Each number is 128 + 24 x the weight over its row's rms, rounded and kept within 0 to 255. Layers, rows and columns count from 0. Numbers have three digits each. The size before them is the row's rms in percent of the matrix's.

# gate: layer 2 MLP gate, 1024x384, rms 0.118, rows 372-402, columns 192-255
# up: layer 2 MLP up, 1024x384, rms 0.12, rows 372-402, columns 192-255
# down: layer 2 MLP down (transposed), 1024x384, rms 0.111, rows 372-402, columns 192-255
gate372 099:171103139113112149113112065118085078091146109174174114135148148143109099091147142118136180112122118125118106138086097132108140133132150118101151107091119150106181109156123061106118127131183121
up372 098:161123114134107122150102104134125139103111125122113125114115122102126146107150114108119163128085093102098121178103096149144160133117152112116130142099173106110158099172155108107160084139131108
down372 099:150105138123135122157110100137138126143088116142110112127084141132140091078138141106122135119116152144105136104079109153164139112122096173145154138128097166180170096125173105090134116120122101
gate373 098:164126118131132128125098136086152114104114112125160104091127157135122151145127137110156184142143086124151132173152131119097117113132135094116102129124148116170109135137144161105124164113083095
up373 100:183124150110130174099145135124152139102156127140146124119155080113140126134174132117120134120128059137124160111140174121073142119113182121128107171151111106153127103136115103125141121127120122
down373 094:067124121090170125127111161128102113146104113152113104098108164149094128114136126163120138158078106054125094111149124105121118132131129157126106113139121173145151132132129143113099140156079149
gate374 096:150086157096127066113149110118097105118105060096114109164101131092119115110113117165120147135127143148140143145140155132099139087061109126114124117160110155173157116115148126157130111146119154
up374 103:098102124138155147134097102105167144122086113116145120115125158143140110130132103125152137127078114145130154141110165159135106151185096105115152124113077099106159137164074130110106122147138099
down374 101:129129133118128151112114112095145093086137168155141104127163089111113104116139131134146107110130159105108139125086110154123143141074131143146108129155148109149129138145128135135124116135121112
gate375 096:124111112156143104152111103153150138132125147144170134101102178098127100113111121161154164192154151131131111101140152148156145112129142193138144071086138117145107117130155136110087160162130102
up375 095:113112141144099137120170132135119129163133123140064141136106171157155153120095101146123103118117106150134120128110135152125101129167119105127130130108124086104121152152094148117159106167121122
down375 098:140103118099165111119143144162099157160125132175093125144089133124095103135107146172132155135155105131126140121177083122119113111127127126091128119133128118149131124097156126099143134127116147
gate376 101:120170088166160087132134141115117169124169131094125148117094173104114107109114100103072121157132123145119127156139143109151118140129083146110123086129143146098113124106094110141125130107122148
up376 100:149164138116125111104147119161135161144144127120148158119081179148137114119085146131111110113171131115143154133130127145100075117125157104117111136144142096072151108082124087145153115129156127
down376 105:072124131155125117117107107136146176139100114141144136145114120119177126121120142169133112126161133085099140125145141163188132036086141102128116165121115126133119113122134152166133101130106112
gate377 095:146131130127119134108160198156179121116128143153142099145163132139140153164123147103132153151102172080119123175133130143148138138120105127153135125128163134112131144123163124140130133175134124
up377 095:135124109144142150106138161093142109086133131178159125123167122145146156146097187110123122123142135115095138140151101131169097110139099154151117177141133134148135125154119108136134161142128102
down377 100:085086132159075143146117113077093131158155160139146122132160100156095135147110132128096110101108110150160126100112117126141101157137196140062140147128126143077101152108119120128108127154143120
gate378 101:160099169165143148136087133133153097125092113159148056132149135154137140156116147125159132099152094167131125126138139157110101057154130105118109130141111157145131126110156140126108159132122124
up378 099:172128129143148131163146139146145122114109140153128123099153117133127114107113133134100153139126127139144083142167145185127097103126113118081129156128077131147111128099103133089142146115084169
down378 099:154153205154135089147139106143126137101163119153147130109096153137159125119139158084121126162110158100141129117112131124147089134090137183069150144147116130127105130133202113088131138106097140
gate379 092:163133087138127106147138115141108083098132130122170083129088094110119149123107180131106152127141144115116102154146102128153117105125128109145152102145100169157113132129134160166154193097115138
up379 090:149125111106125110124133099165132089093165129121165078133094088119134126146136180128104137136150159089122096122132117123156150111102112071107141107158113129116141109148132148133171155123141128
down379 092:131147123110132124139143103134176129143158157114115135125101111108135104127118120122143134133167124124158098097155171132126140134139110149079122160101125079128136094125104158117171118200149135
gate380 096:136144099127135180079161119119098122136116125123133103133120126121102174097147155150163089108123148097123153104134097115173097111116112174179054094165124144108109159128116119115140141118133115
up380 100:128100134134118129125123132132100149135120159107070148156132147149134113155187119075109152167123162136131127120130134161100153116130157101097129135154139089103134081121140172121111096115159152
down380 100:097127135116141099147119122129166127133129153141185101080125153100121110091157111119133093088127123144164137127175076146137095147082134128104172120085108117121133166132112135089165116133132131
gate381 095:107137114160147123111163111117101121097084113115127128078132096136076100129135144107086100141143125107120094158120129110146131162131122086142095157137139139124136140119104182169102148123116120
up381 096:165133134132136159134116121129107158130078112138134129109122150074097125122124143130070148126153128122167095132105133098140072148161083091120117124151163119127147165104130172135099182145119142
down381 097:104159155138147124127128121145110141133169104169136137136121156137155151149137147169170104127062093140118159134082162161187118103157105143104156108132158146136094139092152162145171102139113139
gate382 097:094134109097128133129105129112092158088144127146140151129079126134155146127112151162173108092176139114155134133145176100118109099158152160126161113143117179110120121149107142167120140126149088
up382 100:139116136164073154124135148145139106124118135148131114117087138166129129132119103115141132184128175097146143083103094147157142124153089148130166153116162131140111155145157112118187125184109143
down382 103:099075139124103125108146149103167136138109134108081186153100088169134123115101123140136169122109111146154094122151132126111145106130156146119126135129129143130102066168161117103144100113099160
gate383 102:145123093124150136136166106120130117127147114105119108140122116133155145145125141133131164098113079141143152144128167132157166113164131131146163087172144148130112174070111144161149183135102121
up383 105:099148069108095094093115124097148118151112147131109085151185156112131116143093144116120155101112126148117149168118165111145129165157128116140160134123140090130078175094100112146139143131119135
down383 102:137116133123173153144132056126089200129126145095118108127121134152136116135125115142139155088116142177137120163117096126122126107089148099099104072131142135161101115165143125155157126143153124
gate384 100:104171160108180113085158108156110105112108119132080102102111108113110131121119107097100130154086111110119161148189117133143117099117119099136134150131095166169148132099124108136105096109094132
up384 105:149148126098111103113141106116129102163128083090082106133148169149120088176068105119112098107133174121117184132186152164131122177094114115103126100130157121128081130115094132115128142129158155
down384 100:164117115119121116132142138191135127134141149128136140127128162135147174111114131101133131112151157110165154120118132154173110140121094128134140100119121137132125143127133105111122108101129137
gate385 106:176121126117155157128104117145104125129152134124156100118177135115138122121127101130139120109138116100117067144130163145083102094172138119120123157138101132172136092144149119170136109124131118
up385 105:145170130133128101114145159147111139115120127122139121166102127121122100170133129144112159129117104139133191161144146124130145127140129154105124140148156113114164148119109144138118134131119115
down385 108:119152130132129122149128133121097133071141123165136157098138124135103117117136123179135128135105161158128125166086092081139144085132162134147114197142136129122173158116135130153130156125114126
gate386 110:114111114158132166123147116131133142109136127140060136176159164113150115109085145159122092114095090108132091097154148158106145095138199129122158093103145116122116125159123162121131094187100120
up386 103:166123093168164125150120111157132142102122090143125078155107110106152144141103089091104132135108162155103147100155157116149084122162130119139141116129110134129133128142132123157153139107098126
down386 097:127133123134103123118104108119077169137133117153132139145122145102126113159170159180164188142125168187139092126111106163112156113081118103126199164143114126111152083124121085127119111143114082
gate387 102:138137126113129083135121144152145058091136100173155117120134100109139118113119128112105181145133095124109099092141113111166143091096136151124120157110122112085131093118152109165124119092118097
up387 108:130092131108129104137079120175108086081113124129140101118121117146150154115102150115112153123099100135116105145125125124163094130102160150126122123121160129113120095119119144127105148148143092
down387 109:105124129150115128123125139126112156108111164151170151127148099140128156179136115113116123130150156128148136107125152112101132161129121106123121126119113138110185147108120137133125082167131162
gate388 105:113115132178097113138104109119112133129138135142147125064140158129138123101110110124138155095143148105101099138105124139127181114116104143155193179121176136147167131092172134129102123143172096
up388 107:109133160091179133065112128129118150155120112139099121145120162107133089113155127134122111160095124103111121142154152124171114126102210173135111135140123149118108121146152098132111107110154138
down388 096:081129064138086102113124122110129144158116113179106166118167119142158121143123093144126108142127142121154140120107138134124177147158138136144131111122120158127169144111127093146124116153131100
gate389 090:129143087130066138153133148108110106136095134137135181166108164130107144090168129149158137094151144147148102131125089137172100121125148132139154111114103115118127147109105123161054147126156098
up389 089:149099180150156079123146140166154100158135106112124089111173070150133085116085154119142113132083128104110150109186136125091118135168130078132141125115122138122118147176136132128140118106151134
down389 088:169084103151148120105165121120143099165128126179144096154138120130115144121164100102172070160107088171104111122114106130107117148137185145110121102079148166121109100141158127109125115126111101
gate390 095:131077137112120121097142115155079093121085112149116182156098135138134111147142150093085116121124115134129150120106168154130150143087145165126107119181085150121176143121092152152154168116127087
up390 090:104112088155075133130126105164126098102127066126126137114137108120114101110095138112089151115141105128134172126101148103144161132065117148138116146139135127144127133132129139184166188105096123
down390 095:105117123116101126091152131140105126136131095097116129152108152136111146143139131142125117176147131123139128123125127173111124125146092137116096096141096129126137167163118114157127073159119099
gate391 101:106125113149124123111181154173110088109149100091075119139125118137113148151123097126121126113149129176133133109111120135143107118136167137113135121137157134086127149162138121116154158109107121
up391 101:093085141119092121118174090145130082138095120124132139123116073121118143154149128102118114139170125154134128145115137144127155157136150140077106154084164146124153157107119116090117105157113121
down391 102:126121115114089123138095127086103146167166158112102098127151111171138173088163116096146184123150110123111094112105143100123110131110147108076073137117123179125154122150147157146113157141129134
gate392 097:155171138126099110156131145141157145130119110148191105159059128125086119114176126138103106117095122162148121108134118061129103092111103162102155114125152132095167112108097139141153113095113139
up392 101:130109122121158146085144182153102156143149105105107115107127103122118129115097116129124152157133149143119125123118092142159138124161126141120114147143083144137153126130127132108115118146134150
down392 103:114079115111151137156111132142132162154100075133132123167129126118109132130087117118129085141099145115151162107146127099121138119114142141135140156133100121121082161136128137112088137128109143
gate393 091:135080112147109121141104118117086116116117143101125117142179142085138117132088139088099127099144102110113113123102143145165170134141114087100136109134142126150144133127149146154096140148134133
up393 111:131131108151111102144141154164147139083167106103160130121100122190099118142160133163139147134093152108121122107145134088106126145108128161111127182092153104105097086118127144135131104127162098
down393 106:167137105130118123142116150114141135113130103075165144076145106156110113081123132112150110088122139070072134137144141119127137133163132161116162127101177118134127128141135143157108120147144125
gate394 100:138120096128117171118120146118167085125127138094132132111160158100144112182114206081113128118144139140144121149161133143161120115108156133131115063115122150152137131129149163123122170104145094
up394 099:102138126112186128158140130104115135144103130129130170135141131126126080095127083149145111131171125169135147110097156163131143078157086148095086143164123131115139178162110135128140093137115142
down394 096:119103170164131169151082100141110140143146153143087097151122088123158154135114050138114168122102088113124155146126091111151121158133119122148143115099171113146151092140165129104152142133117123
gate395 100:100099106112150142099120125114119143113110111087117122160080112109127108068089131126087117141114155122140144129148146153157057139127123110127140110065087165095118086142147127149136121088134140
up395 093:111151104123114099179105133126122126133131131189158157116170134117119166165113129116142175102097134111176122131112110099074182114151169126091139109140107114146122147138117123123135137123132131
down395 093:131134095114142150111091134098127111122118137112100155139097155135127101128126124150094093109125116138119152120160156130129091163099135099134136080141099157100162097099148161125101168121095121
gate396 106:135148176143123117126095132175093129096140156100120104126158140170114150133103144129109134131119135125143139153088136089128149178106138127133158086113131165140173130107120097120092094086120109
up396 089:110147188106116128146123142148160143125082119122143107125127143147098132140119088165128146159095118097119107168154153057123152150098159126111139126105118137116153101146120117151144077130153109
down396 097:108097094131128134085177097111146095119108099136146155138135142095132099162148105125090136065137121131112147124129132164128103115128102087093120139123097106129111167114155140100144171119110126
gate397 095:142114159104130087130191151174157096172170107146096166112140105132125117116129105103148121122126110110120129140110140134148170189142131122116077147167145123148163144127127117156146110115178160
up397 099:130106162143115109083147130137099083124136106137134120144192062154130170123159105090147117092170144079136096163135133157123131129155162106097101126119123146163154155136147100126123129137146127
down397 099:148125122107144108146100111134134155116112160131166148096090151146141103117089142148121117132113084147145144152151122127096141126187086175135111140113147145150074155102143131159158127135147140
gate398 100:130092109122150081077097151128160142134112128129156101143120119059154168123141125091135126112184118154157124103108146105159151120102068140160136088143123117184113139105159090085127120098154124
up398 098:128148117147148128141162169128092148103167140163143135132174101144126106161149147139127098134094170110100108128128102116146108158128134118100120136119103128112196114119123131126154141160159105
down398 099:132146147104121103123141141116145069088110156172120118150138129121138137123086107137062123110165115107093133117152098089134121145121168125158135167167115165120107146097158174172106132104125147
gate399 104:108123134141111100117162153126120141102117101119113160149124154142112152132155089134093113094158147126091127149132144148120121164126119101073125128124118135104106133093121149118125170098144100
up399 101:167131149181156118172139191177173124152096095130154124136113134122133145163147180135148146116114152132151147139119135101109123083164140116142159176134122128112152103131129110171126173151138116
down399 098:133144105142144135132165062140121128120084125127126131129099149115151190095144091107126066120141162141136145121122159120145143135110094105097136097137165222149132134129110120098145143110131135
gate400 097:146143125093134107150086132095120148101162137089104134142146109153126208159144131135131129092163157107157164123138118159107109105136129124165078065111126116120139149130109129117135173165118161
up400 094:053139097101109122093128155112125092120093131148146156106158146131142146124112153161141141148157088155120115153116146125136127110142134104107124128127123122086138071120141097144148133105148104
down400 096:139156165143134118109131117157146129098171117119115105145106131157170112160139111164147124123111083130135148132069166136098097124183099116109139127159121165120107120166109128113079104123150139
gate401 099:159142138156104140156136131144114169101154092099073132137157114124159178125159131176147157114098114123101138154094088162144135115121161100123092096172077097099124107171143155130187131118145104
up401 100:120109138151169132145096137127128128118160080105139151116139122125129127120128134116147163142114125122129134139096095104079123142109139123105110159158171146138123126182150136136130110147114118
down401 104:159109120179146152128131134149152129113125131121117169170101094161133126105156128067120124110150151103155119155086113134106138153158129178142145143120105108082098140106083114183135138166128140
gate402 113:153123114123117149131145124120139131132143078088136104146171107139133092151158106158097102112115088111138151143133105121144143094130138086134154191131111094142109123112115075111136108070145108
up402 105:143089127132122113105114119113126117129163081080113083126149134133076140130132105088139104146105104126123150199117158112141132136177144104137137176110105098139118112110118118117101153078117115
down402 105:126127129105091162115145133123131138123099170137106134138132139122118163153098148112122121151146132170109121147109161138093074158124140087095095126151126138137134106123104129140121157133096125